Weights of a small transformer language model.
Size: 5 heads of 32, MLP 640 tanh GELU.
Architecture: rotary positions, no biases in attention or MLP, untied embeddings, attention and MLP in parallel.
Training: a variant of Muon for these matrices, 200M tokens, 6110 steps.
Each number is 128 + 32 x the weight over the matrix's rms, rounded and kept within 0 to 255. Layers, rows and columns count from 0.

# layer 6 attention key, 160x160, rms 0.129, rows 49-63, columns 0-79
[[129 129 131 119 114 111 106 128 137  92 107 105 124 120 172  97 140 123  95 122 118 183 101  93 103  82 116 164 100 156 153  94 176 135 113 132 139 116 159 120 171 127 105 129 104 126 188 125 132  96 184 131 126  70  63 115 142 111 129 125 112  90 149 120 160  95 173 142 155 120 146 118 159 118 134 101 116 122 140 133]
 [121 117 130 108 126  99 147 114 143 125 144 107 107 121  95 144 113 138 150 124  80 147 119 105  86  92 117  97 153 147 156 126 121 112  94 136 104 131 156 120 137 107 140 118 160 106 145 124 146 159 160 129 138 162 139 153 117  99 134  52 117 151  82 147 114 145 104 164  93 128 170  76 101 108 128 118  55 148 108  96]
 [ 92 131 116  94 142  97 136 115 173 139 193 114  90 125 147 128 125 121 155 117 126 103 126 138 106 137 114  61 158 124 150 136 157 161 120 142 152  93 131 108 164 140 109 173 132 116 102 104 126 114 114 145 133 132 108 140 147 126 117 155 133 107 150 130  89 185 139 163 115 114 117 122 151 122 108 156 146 146  88 101]
 [116 153 109 103 129  63 126 150 133 152 187  99 161 154 133 139 109 118 141 156 123  99 121 116 129 121 112 124 125 119 205 149 116 130 175 116 131 135 168  79 178  75 146 111 111 121  42 139 131 169  90 150 156 113 127 158 159 120 134  95  87 178 114 117 127 125 139 128 145 153 119 154 141 120 141 138 142 127 126  90]
 [124 135 126 115  93 147  82 157 125  89 178 146 142 111 100 119 142 142 171 144 165 143 140  99 103 119  98 149 216 116  96 106 133 165 111 138 148  96 102  91 153 146 129 150 110 128 116 136 141 142  98 130 122 130 170 166  83 110 162 188  48  86 149 127 134 144 193 170 125 160 120 101 154 149 103  99 167 129 166 145]
 [153 151  90 169 140 124 106 110 123 155 141  91 117 139  81 157 189 105 186  93  53 103 109 134 183 118 144 127  91 108  99 124 168 157  87 179 181 134 153 162  96 109  96 185 128 140 114 106  78 133 134 162 144 132 144 125 115  85  98 150 105 165 102 140 130 152 140 116 150  94 103 129 127 133 136 130  64 119  96 143]
 [170 156  94 139 134 155 191  92 103 125  76 130 175 129 104 170 133 127 169 179  93 145 104 131 122 137 185 105 156 140 118  96  89 173  90 146 126 153 127 107 156  54 122 152 164 105 130 143 129 152 104 134  72 143 147 158 156  97 102 182 143 133 133  93 187 109 107 147 126 105 139 152  88 146 144  95  61 106 136 110]
 [160 135 133 155 105 129  62 109 103  97 132  81 117 145 132 130 106 112 143 106 103 150 130 128 137 191 130 153 123 160 139 121 118  82 126 168 182 124 122 109 149 114 158 153 138  81 118  88 110 160 152 115 185 132 150  84 136 118 124 155  78 179 159 127 135 104 121 114 116 136 103 127  95 127 138 142 118 127 164 149]
 [150 117 117 111 151 114 130 145 158 176 117  85 128 119 102 160 163 179 109 172 138 168 155 152 125  96 108 115 109 139 155  94  98 140 106 126  87 144 135 149 162 125 102 139  90 118 133 113  76 106 131 150  79 177 109 152 128 117 112 102  97 145  95 151 134 146 135 139 122 161  66 116 121 118 169 129 104 149 130 131]
 [ 93 141  90 145 125 119 147  86  37 121 139 146 111 163  74 128 140 120 137 118 110 118  85 152 184 157 138 129  85  82 147 130 130 174 170 170 193 120 131 132 189 104 116 108 125 135 127 104 130  85 114 110 137 144 109 138 109 166 145 120 128 116 136 127 168 143 128  93 184 159 146 126 119 123 119  78 112 152  88 112]
 [132 103 149 123 166 172 112 151  88 140 150 131  91 171  96 133 185 141  94 168 132  92 151  73  77 118 134 113 143 105 141 132 150  88 101 114  87 114 153 165 135 130 143 115 134 146 137 145 137 120 137 105 130 155 102 108 131  95 166 141 132  96 101 120 102  82 171  88 157 125 134 124 187 149 143 167 135 106  98 136]
 [123  94  93 118  87 106  74 116 163 146 156 140 141 146 155 127 150 115 149 161 142 114 106  83 177  98 116 127 148  69 100 130  75  63 139 122 144  94  91 192  96 136 117  69 111 124 143 158 164 139 101 110 130 137 144 132 156 154 118 132 143 134 147 167  99 106 136 170 150 105 127 135 118 113 124 144 125 101 104 150]
 [ 94 131 168 114  95 116 125 137 132 130 115 127 120 207 159 159 142 159 113 124 132 126 112 115 128 133 165 124 136 122  86  82 108 137 112 115 150 147 131 166 126  93 117  92 130 139 136  93 125 162 160  94 134 146 106 126 152 153 137 131 102  98  78  95 129 120 118 107  97  81 157 152 121 124  65 138 122 156 103 120]
 [129 107  81 122 136  99  66 112 126 104  93 140 121 134 126 104 117 124 160 131 110 155  90  99 123 135 126 160 198 128 145 148 122 155 108 173 141 118 142 139 105 183 149 186 134 120 156  86 123 144 136 167 115 146 104  88 167 167  88 180 151 108 122 108 129 101 130 161  89 108 130 101 143  93  99 175 131 145 110  98]
 [110  99  89  89  98 148 162 101 122 164 155 116 146  67 179 146 137 109 122 119 132 112 120 151 171 148 151 119 106 112 138 109 154 131  88 165 136 110 100 136 132 108 127 123 109 127 118 167 103  94 149 120 170 141 127 140 115 168 163 154 178 132 101 123 128 153  72 108 107 103  83 171 152  96 136 132  92 142 138 110]]
# layer 6 attention query, 160x160, rms 0.132, rows 50-63, columns 0-79
[[116 137 138 157 169 177 130 110 133 133 111 177 117 145 143 110 157 145 181 147 136 110 124  96 117 189 134 128 139 137 112  85 113  52  77 112 105 140 123  93 128 168 135 127 151 129 117 132 135 110 122 153  82 138  94 158 129 122 132 120 101 145 164 145 140 105 151 133 132 163 167 113 158 162 167 148 102 104  69 117]
 [ 88 147 111 151 144 194  82 104 191  97 122 143 112 179 138 110 151 113  91  88 141 102 146 145 106 115 123 123 157 137 126 113 128 145  99 142 118 144 134 132 105 109 107 158 109 129 154 132 101 130 154  89  98  86 147 148 146  73 186 102 159 134  76 138 129  69 169  71  98 198 147 126  81 150 139 135 113 113 122 135]
 [133 115 169 168 135 145 136 121  93 138 124 112  88 111  60 102 179 156 124 124 149 136 153 148  95 122 168  99 110 170  97  85 106 113  93 108 126  89 131 126 112 154  96 149 109 146 186 124  81 183 120 116 116 135 115 132 127 120 150 161 129 110  92 147 130 157  97  98 100 142 104 125 108 127 156  73 121  95 105 174]
 [100 127 101  95 113 140 135 108 153 148  86 121 101  94 109 135 148  80 141 112 127 155  87 172 185 131 165  91 121  94 142  88 161 133 172 117 136 157 119 124 110 126  80 162 150 130 159 132 153  81 162 111 114 125 125  84 170  76  79 114  92  96 157 172 107 114 130 138 129 122 128 116 114  92 101 179 184  93 141 159]
 [175 124 163 108 163 138 121 120  89  84  93 119 139 164 123 145 155 161 139 130 134 137 128  92 115 124 105 109 107 148 185  84 130  89 105  75  86 166 147 106 123 113 120 116 128 102 103 174 154  98 129 116 196  99  80 133 150 115 148 197 122 119 133 153  99 125 101 109 118 124 132 130 182 122  91  95 110 135 100  97]
 [167 122 131 130 127 104 135 136 147 109 100 149 136 124 148  95 121 109 118  99 120 115 126 109 133  98 140  81 142 147 116 159 127  98 108 153 106 117 174 167 141 104 145 122 124 138 132 109 143  90 132  47 147  97 161 169  84 159 205 177 104  67 143 108 155 108  73 165 193 148 114 152 190 185 177 132  74 128 100 140]
 [130 153  62 160 129 167 132 103 146 141 126 131 152  80 121 143 120 120 201 183 161 110 154  68 122 171 122 165 159 126 136 115 127 121 145 132 135 107 102 140 110 118 119 112 133 177  96 109 141  91 169 134 132 198 133 123 140 147 167 144 153  88  80 214 158 122 162 153 160  86 142 117 165 136 135 108 135 145 119  87]
 [ 98  97 153 124 139 156  98 144 111  97 148 156 194 156 126 130 176  86 147 165 108  45 149 114 116 153 169 125  93 125  86 116 186  86 145 121 163 111 136  86 124 171 107 115 155 115 206 105 127 106 147 126 110 103 112 116 146  81  89 172 116 106 160 137 128 110  90 100 125  67 170 122 146 192 107 105 163 126 122 133]
 [119 132 162 108 158 169 172 147 140 133 153 142 153 158 174  98 138 187 129 153  96  99 199 125 102 110 127  80 183 148 128 146 164 139  68 160 123 167 143  85 146 102 155 153 139 124 131 133  61 142 180  72 134 155 104 149 116  89 137 165 129 150 103  86 110 122 104 147 105 121  96 129 105 120 112 136 157 135 137 110]
 [128 113 119 108 102 148 116 151 111 125 138 153 122 149 103 108 115 112  78 112 154 123 107  94 155  84 177 182 146 145 113 171 142 111 207  85  99 119 149 152 105 108 139  91 144 128 127 117 112  60 135 126 123 110 149 120  82 108 136 122 121 132 195 170 102 140 201 148  98  82 121 138 118  68 104 127 164  83 174 111]
 [111 157 158 129 173 144 170 114  91 143 135 149  72 104 163 145 107  96 140  98 194 129  92 109 109 180 149 123 166  75 154 140  87 182 115 108 125 135 125 126 173 131 108 153 140 113 104 102 153 121  89  73 116 130 200 116  79 124 132 161 148 149  87 147 122 178 152  58 157 127 125 140 141 125  95 122 162  99 125  84]
 [185 128 156  81 128 160 136 176 136 139 167 136  93 155 124 166 127 113  86 143 169 139 138  85 139 136 181 143  92 118  92  96  94 154 104 142 107 151 157 119 107 133  98 150 160  81 127 158 123  86  73 128 139 114  81 124 172 118 158  88 146 112 151 120 163 107 113 142  94 163 138 113 110 154 163 126 120 146 137 119]
 [154 131  71 141 128 118 157 126 145 146 152 132  94 189 143  97 133 125 147  99 115 164 122 152 142 104 130 104  78 148 149  76 114 155 103 139 122 151 120  92  93 140 119 120 152 147  66 156 138 151  95 114 143 148 104 134 128 100 166 104  75  82 147 142 103 172 138 165 129 153 140 110 104 122 110  88 134 131 173 107]
 [ 96 140 141 160 122  81 146 136 128  94 148 131 173 125 141 189 127 141 125 133 141 101 121 127 139 185 159 111 146 171 146 120  48 149 147  68 122 123 106 116 124 125 116 149 145 171 167 101  82 109 108 112 162 132 147 115 112 117 119 132 157 118 140  94  89 127 113 109 126 125 113 128  64 113  94 140  76 109 121  91]]
# layer 6 attention value, 160x160, rms 0.147, rows 32-37, columns 0-79
[[179  74 146  95 105 153 141 159 110 121  95 135 154  79 105 136 135 154 137 135 131 163 110 142 161 113 113 110  81  99 133 163 109  89 114 136 157 136 164 115 121 110 157 132 160 139 149 152 101  92 132  94 150 151  75 130  87 126 150 178 103 118 145 106 151 137 195 153 148 142 133 156 120 137  93  84 133  96  60 154]
 [ 99 164 145 102 106 132  91 200 145 142 125 127  97 137  85  90 107  96 176 193 138 128 136  86 134 142 118 124 110  96 131 139 185 131 112 114 136 158 133 143 127  87 170 158  97 127 148 127  92 163 159 140  44 163 108 181 127  55 158 124 131 170 143 115 126 153 141 110 108 115 152  51 201 116 134 118 117  65 164 197]
 [ 83 123  98  96 140 117 128 156 151  82 115 111 127 170 190 112 136 121 139  83  83 133 183 126 120 129 137 120  43  79  81 144 115 142 109 150 180 131 119 137  72 103 122 159 126 109 169 149 103 100 105  80  96 156 133 152 167 130 148 126 117 201 148 153 173 139 119 134  97 133 140 127 204 111  96 143 154 226 178 147]
 [161 141 145 118 138 153 153 106 130  94 153 177 101 118  98 128  98 176 158  72 122 124  39 153 146 139 145 131 150 102 114 121 127 133 130 165 105 155 193 118  80  82 132  81 141  98 180 137 149 151 120  79 145 140 111  71  88 159 109 143 166 134 116 165 114 153 117 120  95 110 169 112 128 206 106 165 123 173 137 110]
 [125 124 137 119 122 154 100 178 154  72  97 111 183 146  88 119 161 166 135 153  93 120  71 143 179 116 131 136 130 171 162  78 180 165 123 169 138 157 120 116 150 113 105  75 118 153 151 162 168 143  79 103 159 118 123  40  82 139 110 160 126  94 136 130 137 131  92 178 109 115 110 115 125 178 138 129  63 160 135 111]
 [132 131 190 162 169 125 161 138  55 151 135 238 102 121 135 112 161 121  96 181 104 183 149 126 144 184  95 167 126  89  97  89 173 154  74  76  95 130  93 163 158 155  63 147 115 105 109 191  88 116 127  90 165 105 111 148  96 134 144 166 106 140 105  95 104 130  97 113 134 130 120 166 154 139 141 108  95 128  67 135]]
# layer 6 attention output (transposed), 160x160, rms 0.0969, rows 32-36, columns 0-79
[[109 137 100 129 120 119 115 117 145 131 126  98 108 142 158 112 154 130 163  73 164 110  97 128 127 148 105 126 102 126 133  72 113 105 138 107 151 147  95  96  85 124 136  86  95 202  95  89 110 105 129 175 141 159 117 111 127 166  73  71 159  63 109 104 115 163 164 185 105 188 123 128 114  86  99 122 143 164 182 116]
 [138 138  86 150 115 167  84 128 126 154 102 125 154 112 113 159 143 130 139 149  72 143 117  87 102 123  72 197 123 121 140 117 185 147 114 103 112 133 143 107 133 108 133 177  88 122 130 124 143 117 152 113 152 160 107 140  87 119 174  41 115 124 154  88  91 161 124 120 137 140 155 111 142 164 118  82  45 104 105 141]
 [115 143  84 114 108 173  91  74 124 123 136 119 106 152 166 141 118 100 158 128 142  94 163 114 125 170 123 158 106  93 156 155 162 169 123 175 105  94 151  89 167  85 159 124 159  63 138 154 166 139 134 105 109 149 130 147 189 153 125 179  89 138 154 162 136 122 140 170  94 168 169  85 116 158  76 144  79 137 119 135]
 [156 133 153 133  98 170 145  50  96 131 116 131 103  98 128 183 136 154 122 100 130 121 102 151 128  81 104 169  95 143 150 117  84 119 132 150 108 148 171 119 113 118 116 130 148 182  72 113 118 139 129 161 111  78 143  99 125 123 110 111  92  72  70 162 152 104 133 133 162 140 145 141 126 139 136 148  94 121 112 101]
 [107 119 161 153 152 113 102 132 148 123 117 132 146 135  84 109 175 175 153 150 157 133 141 179 155  59 124 132  34 111 173  99 130 124 112 160 125 148 147 132 172 143  97 124  36 134 101 144 103 129  97 128 174 113 114  72 137 149 117 197  90 138 121 106 130 140  93 147 164 160  68 136 115 106 116  97  56  99  97 113]]